Weights of a small transformer language model.
Size: 10 layers, width 256, 2 heads of 128 (1 for keys and values), MLP 704 SwiGLU, vocabulary 4019, 9.48M parameters.
Architecture: RMSNorm before each block, untied embeddings.
Training: 167M tokens, 5100 steps.
Each number is 128 + 24 x the weight over its row's rms, rounded and kept within 0 to 255. Layers, rows and columns count from 0. Numbers have three digits each. The size before them is the row's rms in percent of the matrix's.

# layer 5 attention output (transposed), 256x256, rms 0.189, rows 127,254-255, columns 0-127
100:127129158132082101109125117137098087160100145102137124128169134149120110115113084118114114102172089128114113124132135126167168092127090087087124073113165128105118135127118107157120132134085155119137116165127138143097119173100120150120143127111131092123120157099143145101159128101150134138068138163125089124163175124183146138108174134089104118133139126115133145075191120132095076097154
105:114168138088155130120122123120160125114128161142137081136155124152147114109092117095141105149118134147132127107130161110155129139091122119151154139123122172177158156091148142140137132102139105122116168101084111137097109089133095112163108143126127122134125123142140105154148159104134105101113101082149117136105135105113132123158119126129196154119182128133100169123102122105118134102140
103:123167104105093108134118149104160129099146106182142099131069140144133118138148133134132132151151139126065141068142136072143140113164105125122161140096078157118138120120139141113087100143115138130159147049138154126110125159107131150106134142126150182122141155190128138113092161103116169159123114095109153066105110109088112146139124166140123083138128149172140101124137143179135109104133
# layer 5 attention value, 128x256, rms 0.0729, rows 127, columns 0-127
104:142068180159111130109133162101099096116138123127167139116165133127107128124107127135105134164111157123153170117102147112148129149109106127131151145160101099168116137165122141140142105155091153108126096163135134134132108165130090135102112113148120156133129159128123123161158119118057069128136117101177105119117131128197158126142157122100176138113141137123132143154108133111162074130153
# layer 5 MLP gate, 704x256, rms 0.152, rows 0-15, columns 0-127
100:110135114095103140180109130108123170147123090155162122136128121131142153116128123134124113149121129147100127078116110115149117143134134104133103085138129149152100098109135137183136124161115120130113138112146121117139122105102154146121139181123128132094135180133090114134160166103122119172089087100175109124160121124097097117113137087119121150066121102121128134117060140118119153127129
100:087125166131119130109096138171111131128131149158123082108091110096096116159117105142133166111164134130100101082140152130088122153128172135124110114084115122134098168136155126067121176137142168143160101129157114177163154067131122120087108100099136161124122147106139202085101107124131119127154117095165143138140126162095159155100168171108118129126104106128098135151150115162137152142101
109:145119122110118111123137107139156113160124135155136115102151106092125157069133083106128181102166130111099126114091123143081136121080116091146076129131129107132100092142162089107128178117129164099146166145124140163151105127154123142141156151155109132140109137116138138105129069132143164160069157137070162157133170131077130151099110115119101124126122163098116153092114127151151143137143
106:109167136175150129170131121121079106076146130152118077158180132137104131107113174114128139094099069118135099134131136154118144134112133168157092095085123086164146103116115133121103119121090158169109139134143164142122134189167100117116158133098123093131137126088177123146120124174104122164142134160147149131118161127096153124121106123127116150146113109137091129172118145096114132114141
104:111110107165139108149131091181153133130154136133090159132144094115093112127136129148111117108132142127075151143103143142111134131156180174119120120108099067115148180117131144107128142151171139164119127159172131149124120148124108174125119102118146089152151127130144140151092119122133143153149122090108130129151167109099146122103161117129071125115142136067142150113099119109162166125057
100:155174106164062168127118149106115077148127120140148109133126132149146087115136158164101161116074121117121148141122142153148185165147083140111109156147102126166149138129168165144137141119121157148099143123120148151127149139145113103147137130114102145120071101104113153139123097092131148082113164107084122072153126163133115090086118113113132107119134134100133118135120115139132136161172
096:122158159080137126131130138131120108119124111142149106112155150098149089151089128089133156136098119122154143104147134143105154116149161095145172101126098110128113086116111130093088098184159141123151139118091138160131108149120110161115111106199123154141159125143128111157131116129144110095119118136134139111121146129150138089078081115116167136104084141134169105094137159128123157140111
100:115137094105107090118116106143105111070138122143172144109127105119137140122087143076115114095104125078159151164116096137125129089125105099115163152129107099143137110142136123098103164138141127143128150150143122152114102160105126142099156078155055091122129120095118145097118130125152094153104113136133150127114127141169158138113098128119116085158128099124056097145109129094123110102162
096:153110173100135151111115153157166122132130141113144142152082132116151153148097156130141174108073147140128132131137121121180074156096108101119089129143129129125179137116171104113119146069100164115115156147113132118136137135139099122142110090131152102146134171104119124128097124155138152118118154160131124139123079121148154152157100123169171136078090115114129111159107122126150137110074
106:133108120139121139088127120111174137126131101094093114106111152104129112140091116122116121162136104132108171104133109114129111125129144135127184127121114180132135123113148092133090141135126112153098127120156129098154118109144098123133127148178096101119120135157116123116142130096178154107138084102129130109135190085101126109156104141093115146112116104158100132121135107103132126161137
099:109110174130121137115113078119089161097147158125147085148121118113154120095143179117101081131148139097150161157121120136093114097102132158105122146118073130166113126099144145098129112123122136129124072149148165139116106143111156110133157114115151163168078126095124102137160114125122152110116118092147169126105127165162150135148122140109100113177137100116132133116144103154129155155066
103:122136152101158114124109114147128106097103160134092140174173146103140138129093140133112135081177142146093139113144083149157127179169119099070083065137090101173150132143148124119104105135130091140160159107140113186142167133143152138101109146144132154139118104129151106111082159132146099084138097137151187152147130128105149112129120150118146109112105092150137125097090134117154091088124
101:157120126106128130117079093070113093138123107137125143144143135144144118147148132114150142167142118129105169117109133105152148115162178094137127107111131111105153101123149101182112129212110140141115203121100107112126118141105109099092115169095155135123088114083179122126121143135155133145157120126157151150135125140079120135116141124167131146145132075104117176126117130120142129144120
110:076172118169136113114169115172127134120106134145130137135153176178121135109164083165103125114152128173134116128106114121152140168147119123120124151092094121108170121078104117117126141136106127140138117130145111111090095191114147116152125121157139129118111156125120100123121121127088150138125142132098115157112122113163165091071105100144128117106082109146172130140137143125102124140137
104:178091130136132129113102099137106114105133143109149110163097097162109133157099124120108107141133126115161133091120084123116181118151165149081132116179140127145161148102135120145171102126114130166175178074091162123136123117153114108130112098119118123110100137151124140131112159132174112110195128138109114118119112121149121153120160155134158130116069128100173118128139169110130148121138
104:158110168142132163127106134113124110127165122141079126124128123133105114117119124144127186154149128140128130122131119162126134109162119117101107126150161124135137145133127143123125219129082134152157132103117124136106128143101113107140133121157129079169107130150151114123177162112145153133109102104145152096099142144106159126126133175114122100123138081129125148146106104184102132138136
# layer 5 MLP up, 704x256, rms 0.152, rows 0-15, columns 0-127
096:143143138173163058146102119149090107144109121154139114165117117120137111112101139176101092096134129121062132115181113116108125096133112137131131120124094153169164119146148122159169097119105128143150143094169140111140136159141100142139126110125158106057121107105116123125107119112105145147126116108174104122093116172120102136126142131100129056109124123147147114136099143119167168090139
101:139124135144160138092097124169160151167128060094083082125136148129136104129112115132187130116145112042133133133105094125110119129098119127136162096110170101118147130142109161102162133103145117118133090080134075157102151124136126101100161143111136179113124093101167132054126095123108137085140155137124126142113151150120124153133141116129102153121088100135131111124128145097175095136091
103:155169095134117101131090163098089194097150127150168156130155121114148083120107144139140146133143132137178106150141120139112168114169130102137126130157132106119163093132149116116119178138168081118121151129134082142168114154120136160107161118102091090108098107149145106139131093113128160111116129106173106150106137156111164142142118119110081150094103114106137106150117167147144118124143
101:161102095178139102104154133092127116143127092157142107162156110096128120147121159147100185131094123146090135120088118080075101055129147135133134178139137117104172085134104159162170105133169119125128145089151103115165155118143135159147107121162152138135139132099150145096114160105134091136157141096151117156095148101142082118140159110166085109123136138128135124096087138085094143140095
097:134106128127138155154117126156104133108140140155158141136157127138106146103133133127124089156139135144121134131089136120122148161123176126124161140090126108103093102140118135138142084115093123155081116120147158100120114150076096125138097145140143146143157137143122109139117149140150137082103127129116164108124136103095114097120150115151163097154133093189130156104108135111120213107139
104:121095137126134107121135125126107097099097104129114146132103104075113098111126137099108131147175111111140140126109101127108111124152126105154160123164110133139112089120151132126115146120107157138171133168142152112077116161147116126112144123140104156090102100116120089119110124165150097109140110131160182137163156114146112099126156178101163151126155078098105172134096147107120122120095
095:152167121109162097138144145105119125110139150135126142092108139130141096135100139144094117174116062170162095134110160148149129108134182138134144126132121126140118156150113136104145155150083118109134134119178102133108195161123124101118107126147115136107146155146138109149169110138116092150131142130132110098147130126134156113129143131140113161088172182110113160112098128158095087134198
093:093147125099105134138150151144110139130215133134132093074132138110105153116148135151093112116106126126107140113135101144099147107165103102136144123132115159104117132170130143139092110140135124103122075106155145111145132102133138165151144125113159130107111108189089104153095111129129139091147122079135109127139106142090118146139119154134100158185120084152137120140157127111148128082153
095:137134137134167146160149158112100129162107138128130104135136084093119123147107141162094127093110138116132127113122122118129130136086114104099157139118116158161169090131135117113173104151109123130090166152144108129148188113180110149127110150108114160170136122106123115123086143132119113124080158124119165136134118135168087153138115093118112142098108182128119173110112167130142115167139
106:101113106115144090179076117135144117123095122141090107141084093120110154125106083145103108103154142137143141102121178164121150201153149113101139135096121134119146127145154114101089133120113148111128105098154133117136110124143109155134103117108123190158158110136088132154164124140153119093128109113124140166156151196133147153100096142165137136077125066126164109137117110097180117148092
106:099117121154105165123129140157147123147101144123112130122126147134105095095116147147090099100098126162099126111096132100148133132144141154115105121099115111109125106136142136117146104111130124111152124124121132185139170114167126118126111141182180108134084150132087121147144117116056109162117111182146127152104127124158111052148107126099156124159136099114093084144142152136096109091141
103:114122162139096110155145131095115114140099133093097123168099099157172091140161121115090143130107125097179102128143101101098130134124105139108162112131110083108124096154120189109109086123112123108108145133156130122116098140096131146144147123183127118166101111151105105125088113119157143103179138122146129096131114110103148092155100131118145141174134140138159138178106135149177138126113
103:145090133158166134163121123134116110117133083173149112128141136104140152102106099083186147141159138118115126114110142179161143102137136102132120111122132107119129140130165141107136108154153119143126133119149115126133156069135138075118188173172090136149190099091137136161123136130101117099143130152139110114118147128128091147094168096153159148114113133123155110123104121100117101133155
107:108096130108158088159112120097137158110116159100126148132156112170125151090135091108114169120131114115087115130128096142155140108073106129142162109148133132160138109120161118142122137120140088158145116143134177105152152160150126143151136136185126118121123140139134106124156164134109146104200140114142152150123083118118110182122097117108151179148120130116139146172137115146157106095130
100:139149150113128138137107130153117136119113151104135157153132104120159140141136153110104099086149150095136119103145125137158123129160140176130162118149140129137112169155092089092124153144109109104141122147116122100151143130180125139119094109091113098109139126103126092093085135128103092105147116131092126139151118107068113131134127149108148112151142104190143110142149154108113157134113
105:103122138086117100175124108104127166160128118116090095144104085094113152135135155091099152106162125112137155102158154178146125125155102106086123115089117147137129138124125135112160119106082120092127103136156159126146121112148122135148119127091182112115117134128127133098132155121154157108143087105125117122072107149125147139124111182071142114118121114120152152142119108151138088125106
# layer 5 MLP down (transposed), 704x256, rms 0.146, rows 0-14, columns 0-127
096:114106090117174117122163131056131092129116109089127143154149122075152117136107155133128115099116095104143102101090139133084124129138104075141125137185148106104100089123132115121098094109118097158136093104128171133094139128101084105134108108123119163091102126087152112167149162140151160120141155145112103154164129145142114139131082090146112143140131080110122130117122156116119117173148
102:127100152123176149155081111136137167125102133154109136110095090118123103084147158136172124135123139142144098135106110126140140122169122120187123123145100116112144112189152087114155147108162126136121120152104156099105096121067140106130108085120101121129106121158116071133150141151109140128181125131129142111117134129118120137097134102132171115112138150145121156153106154130063128090147
102:088162137099143150122098127164102115124121117121116088136130155139116100147136102117129139150114141101105152126091136122103114105136071109115115155105117155154089147145102151133086171144133128170150123111144128139080099110119110127107168110121172122135094144095130136155123123129143087138089140091150134087145134150137076117134151131116167104125132170081135121137145132150147059141098
105:125121097189132120153127135117107101164170120138097122125096111168102148147154159096118139137102106142086101140083123135144135135098112127170120149098157144103103119123134130137145138120077123075146113118143104137146144101158119150135100127079116111124133148107084110086111121152160124115127173157172147128113158174145183138118125112145124161108121140125108127154089131113118164135097
104:116117120136116103099104123091132165127113165123158158138129195143174129119110203091078103164144073098163137114099170103097140131118112097124135136151151148123143128146114124113118091116102142151101111128133104080134152146091115110125155159096125076129130094109106128096100106158177145112112061122107142162130090149157114151124120128105127148141146110147148151117116112097116130139148
104:158161140123137125137140136125141144117099103100148147146122117194106132121140141119144104155152149139085114134128137157152146136091155117145139129143132106120157123125125108114127140111164151136135157161101117119129118109113123118107098154116169150100129084093095135093176143172102146126162088152171112132119110124131113167135155130116138138125103140139189142129107185163124115121161
093:139104136127071120114145121149199142156129165091132161147147078128104112152126138120127144114077140096127144121139092135122093148120130124081154160106124113115156127129067096121152097137108153124093097147133125125152144141129135168123143126101080131087142103161164122136126132098154153120111084129120148159142131124086141137115087130125142146114106125138107099112076146159140145127142
100:110169113129100122124135112136135144115092137145174088093096149140141165113152132104143140114148104162108096144113116112105165107132090111108070125146145135117095107119110142154119157161047108103115122158156156060099104133195131129160114126157158166104148106135163104175098097119114135107138138168123129140130146114155194101143135112086100128155153097127120110149123158167103139113178
097:121140120141109129145080096093129154138175124177118142103134103121179141119173081173115124145111124149142123122106090149084102131153139125128147106103107111146059143175132152116157134120173112124134129113119132114081124101101121094138136193128111132119129111129133104143135174126150102108142153115165138115131156104127142157181142123152113162107173137107131121132110134128086127148138
110:095117147121135096163098159117131150108116156139171155082125140104108100107170093144094110090138137139111149131120164089115106150115115129119158118068131164092107135098198136132137110121144164117098116095111145137103107166106148126160110119115158136112163116121111107112133126128124173098170111130103165151153084116144147102128132099087106087099141150150154143113113093105089126128122
099:154147119101107093122162122114119177151182140143112133105135137089117161148136118142134128158131117077070146119176143113132116098183132140115169119108133078091110160134135110144096105123115147113148136142144138095163127134104082121086135075111152152122108099113136147129099166132103186114093106147104122123141112141147145124167086148127168129121176145126114133116165094086145151087135
107:139125153157094132120138133153123096162118122159084164143124119100143131127121105072136099123148098129147136114086136169143159113159128140072110109102092118114130100101142106129149100140132104138161092122101099138114114131032146120168148174138103150122071106173097106161169106140089142107119133143086148109120143126111157134146072131143160103153160112132102126145138124118110100123118
103:130086139168102124121124092194153135118116121156097138095126125155137117069106124113133113118131132112139086152113109105120106103156118153093142076123149169129078132121091121109132163105149103103102166118132162135127117145146107144141109082108135134147188171135150123137072103154119127131143102107128151121096182146123104099142101157134106115107142120145152165141093157139114079104152
103:142143143133159141129116156147110133164137145128140113116110112165106080125154140064066183125138136083142152124130131131127139127154128167120149090096126115123113125085089128154135119075114072140136154149132133186142170184100135108117145119129118083118102123122150147159116117170147148114156144101150112106136114156163105144109130132138128136142159126148164128132138108126103210130115
103:135153110139168125095089104116106160092101111128120117102140131117168125118137095119116124069136119135142152145124144166132107129123163166115114148124144136089163188152115158127149126115116112111158145173144149115147146105165116151160148115161117108145130190170161118164108112123135143106124129145156125126143144124102070114114149124127131137121097128110073105190137102132130148127145